Weights of a small GPT-style language model, trained from scratch on English Wikipedia.
Size: MLP 1536 squared ReLU, 31.2M parameters.
Architecture: LayerNorm before each block, rotary positions, no biases in attention or MLP, untied embeddings.
Training: a variant of Muon for these matrices, 786M tokens.
Each number is 50 + 10 x the weight over its row's rms, rounded and kept within 0 to 99. Layers, rows and columns count from 0. The size before them is the row's rms in percent of the matrix's.

# k: layer 4 attention key, 384x384, rms 0.0513, rows 293-306, columns 336-383
# q: layer 4 attention query, 384x384, rms 0.0506, rows 294-307, columns 336-383
k293 102:51 47 42 40 63 46 57 41 49 58 45 40 52 40 42 47 63 76 56 72 43 38 32 33 38 39 31 61 46 39 57 22 45 59 44 46 49 68 50 50 58 52 47 54 30 49 51 71
q294 102:40 50 53 47 65 48 56 54 65 54 55 57 54 50 57 49 45 53 55 50 52 59 38 43 66 57 67 80 28 53 50 65 40 57 63 52 50 46 31 42 50 52 36 49 50 49 43 38
k294 101:37 50 43 67 63 41 54 35 56 45 63 42 49 60 47 39 40 26 49 58 33 63 48 49 46 53 33 70 47 53 43 47 42 55 52 20 69 48 48 35 58 37 38 58 40 48 48 51
q295 097:40 57 47 49 55 38 48 38 49 52 35 59 54 48 43 51 38 57 48 42 58 62 55 65 55 56 28 43 37 61 41 40 60 50 38 68 45 76 42 39 58 54 37 77 54 47 52 33
k295 101:58 50 24 31 48 44 53 69 31 32 50 43 28 41 55 49 42 53 47 58 45 66 56 40 34 54 43 52 25 44 48 60 45 48 46 57 33 49 51 69 54 39 57 40 58 62 56 34
q296 097:52 42 47 54 51 60 44 68 58 65 37 49 60 49 74 58 40 51 64 47 45 48 52 73 32 55 49 64 74 55 46 60 47 46 58 56 71 50 49 49 49 52 40 44 61 61 52 59
k296 099:48 56 44 67 36 45 46 59 64 49 49 51 38 53 71 44 52 59 54 48 38 47 32 57 55 69 52 54 45 50 28 63 58 34 54 58 54 59 63 52 51 63 60 43 49 55 65 48
q297 097:59 54 54 68 66 40 45 48 61 61 61 42 39 56 57 61 37 48 56 57 60 45 59 60 62 54 55 50 64 70 49 54 45 59 54 41 55 55 49 50 36 50 51 54 60 49 47 54
k297 109:55 40 68 63 46 46 44 44 47 43 38 52 36 34 50 49 52 57 38 37 44 61 48 43 49 51 47 56 59 65 48 46 59 62 24 66 29 61 37 40 37 56 56 56 73 35 26 36
q298 098:43 42 57 40 48 69 40 68 59 53 43 44 53 34 46 54 61 62 58 36 42 48 51 58 65 66 57 40 43 53 56 53 58 52 26 55 58 37 43 55 47 48 48 57 28 59 56 52
k298 110:68 53 70 65 46 52 53 54 65 35 56 51 63 48 43 41 50 71 42 59 48 48 42 54 36 43 56 33 38 32 46 46 62 59 39 58 58 48 39 50 32 52 55 52 37 41 32 55
q299 111:61 59 54 62 48 60 64 57 45 42 42 62 46 51 56 54 39 53 58 58 49 40 41 53 41 51 32 42 59 34 27 50 56 49 30 47 44 55 42 46 63 21 50 45 59 45 54 44
k299 102:57 59 62 39 40 36 46 63 64 39 41 44 45 60 52 45 68 46 52 41 64 37 47 45 58 59 54 46 41 41 50 49 44 54 51 35 44 69 26 34 70 50 54 62 64 61 53 55
q300 099:54 52 54 46 40 28 53 42 49 57 39 58 39 53 48 45 58 44 61 56 65 46 60 43 63 32 56 50 41 53 55 68 43 51 46 40 52 65 71 34 34 32 50 59 60 48 39 47
k300 102:74 59 53 42 48 65 62 44 58 40 53 62 57 61 54 32 68 49 51 36 55 51 63 58 68 53 50 52 56 54 59 43 44 53 56 52 40 55 43 33 69 60 52 58 61 36 74 47
q301 099:50 50 47 55 54 56 56 50 30 43 61 57 42 47 50 48 44 38 56 61 44 46 43 42 57 35 41 63 64 43 40 33 59 42 49 52 35 46 50 49 46 28 57 56 57 41 47 66
k301 101:55 49 54 48 49 51 44 67 36 61 62 58 44 42 45 46 57 51 49 43 47 37 41 43 51 30 55 46 54 46 46 66 55 52 47 69 48 44 31 63 53 27 48 48 52 60 50 36
q302 100:47 46 58 42 34 39 58 38 59 60 51 58 63 36 53 61 49 56 63 51 66 63 49 58 52 50 44 57 28 61 28 45 45 49 48 21 62 42 54 38 39 40 50 58 45 41 62 38
k302 100:53 21 61 47 41 47 34 32 50 60 35 64 33 58 50 42 54 45 53 51 48 40 52 58 61 60 40 45 31 60 33 35 56 52 35 51 39 72 30 35 42 54 59 52 57 56 43 45
q303 100:59 36 70 60 52 54 49 35 59 37 37 54 52 49 47 60 47 50 48 51 63 46 63 35 47 38 50 41 48 53 48 32 52 41 38 59 52 47 57 35 45 47 51 47 53 50 31 38
k303 102:47 41 30 59 49 36 44 44 50 58 55 21 63 41 50 29 59 45 48 53 58 46 53 51 41 28 53 35 40 44 54 52 48 70 50 55 14 67 41 54 47 44 29 45 76 26 36 49
q304 102:56 55 43 40 58 52 42 45 60 57 42 68 52 44 49 49 26 48 28 50 55 60 64 43 44 70 46 33 65 64 34 50 44 64 37 55 36 38 39 54 57 52 56 36 52 51 54 50
k304 106:53 34 46 55 44 60 49 42 42 54 53 50 68 60 53 50 46 32 54 49 36 36 54 51 48 50 34 44 60 55 59 68 62 44 55 52 62 54 54 44 47 52 52 56 44 36 49 40
q305 092:63 46 58 51 52 45 47 56 62 62 44 60 38 53 53 42 46 59 58 41 60 49 48 51 57 60 38 35 61 52 56 64 55 55 60 44 44 74 46 52 34 67 36 50 48 55 34 59
k305 100:46 57 39 49 46 31 64 31 36 41 52 51 37 46 49 62 50 28 41 61 63 50 54 55 38 43 36 49 60 56 43 56 51 61 47 66 42 68 56 50 43 52 52 61 49 42 44 38
q306 100:54 44 49 60 38 35 50 54 49 55 59 53 35 31 49 43 38 62 48 34 62 41 33 48 55 34 70 34 51 52 48 46 60 39 56 25 51 61 34 41 57 48 64 46 48 54 39 44
k306 097:46 64 56 42 87 52 38 66 39 48 27 45 53 39 51 65 44 58 47 45 44 33 39 53 50 50 53 55 55 48 60 48 52 48 45 59 72 63 61 51 47 40 59 54 58 57 36 59
q307 105:31 45 62 44 44 54 65 41 54 63 50 55 80 33 39 47 43 45 45 62 42 31 52 53 50 49 43 33 48 35 51 60 62 44 61 44 43 39 52 66 63 58 51 59 65 40 59 42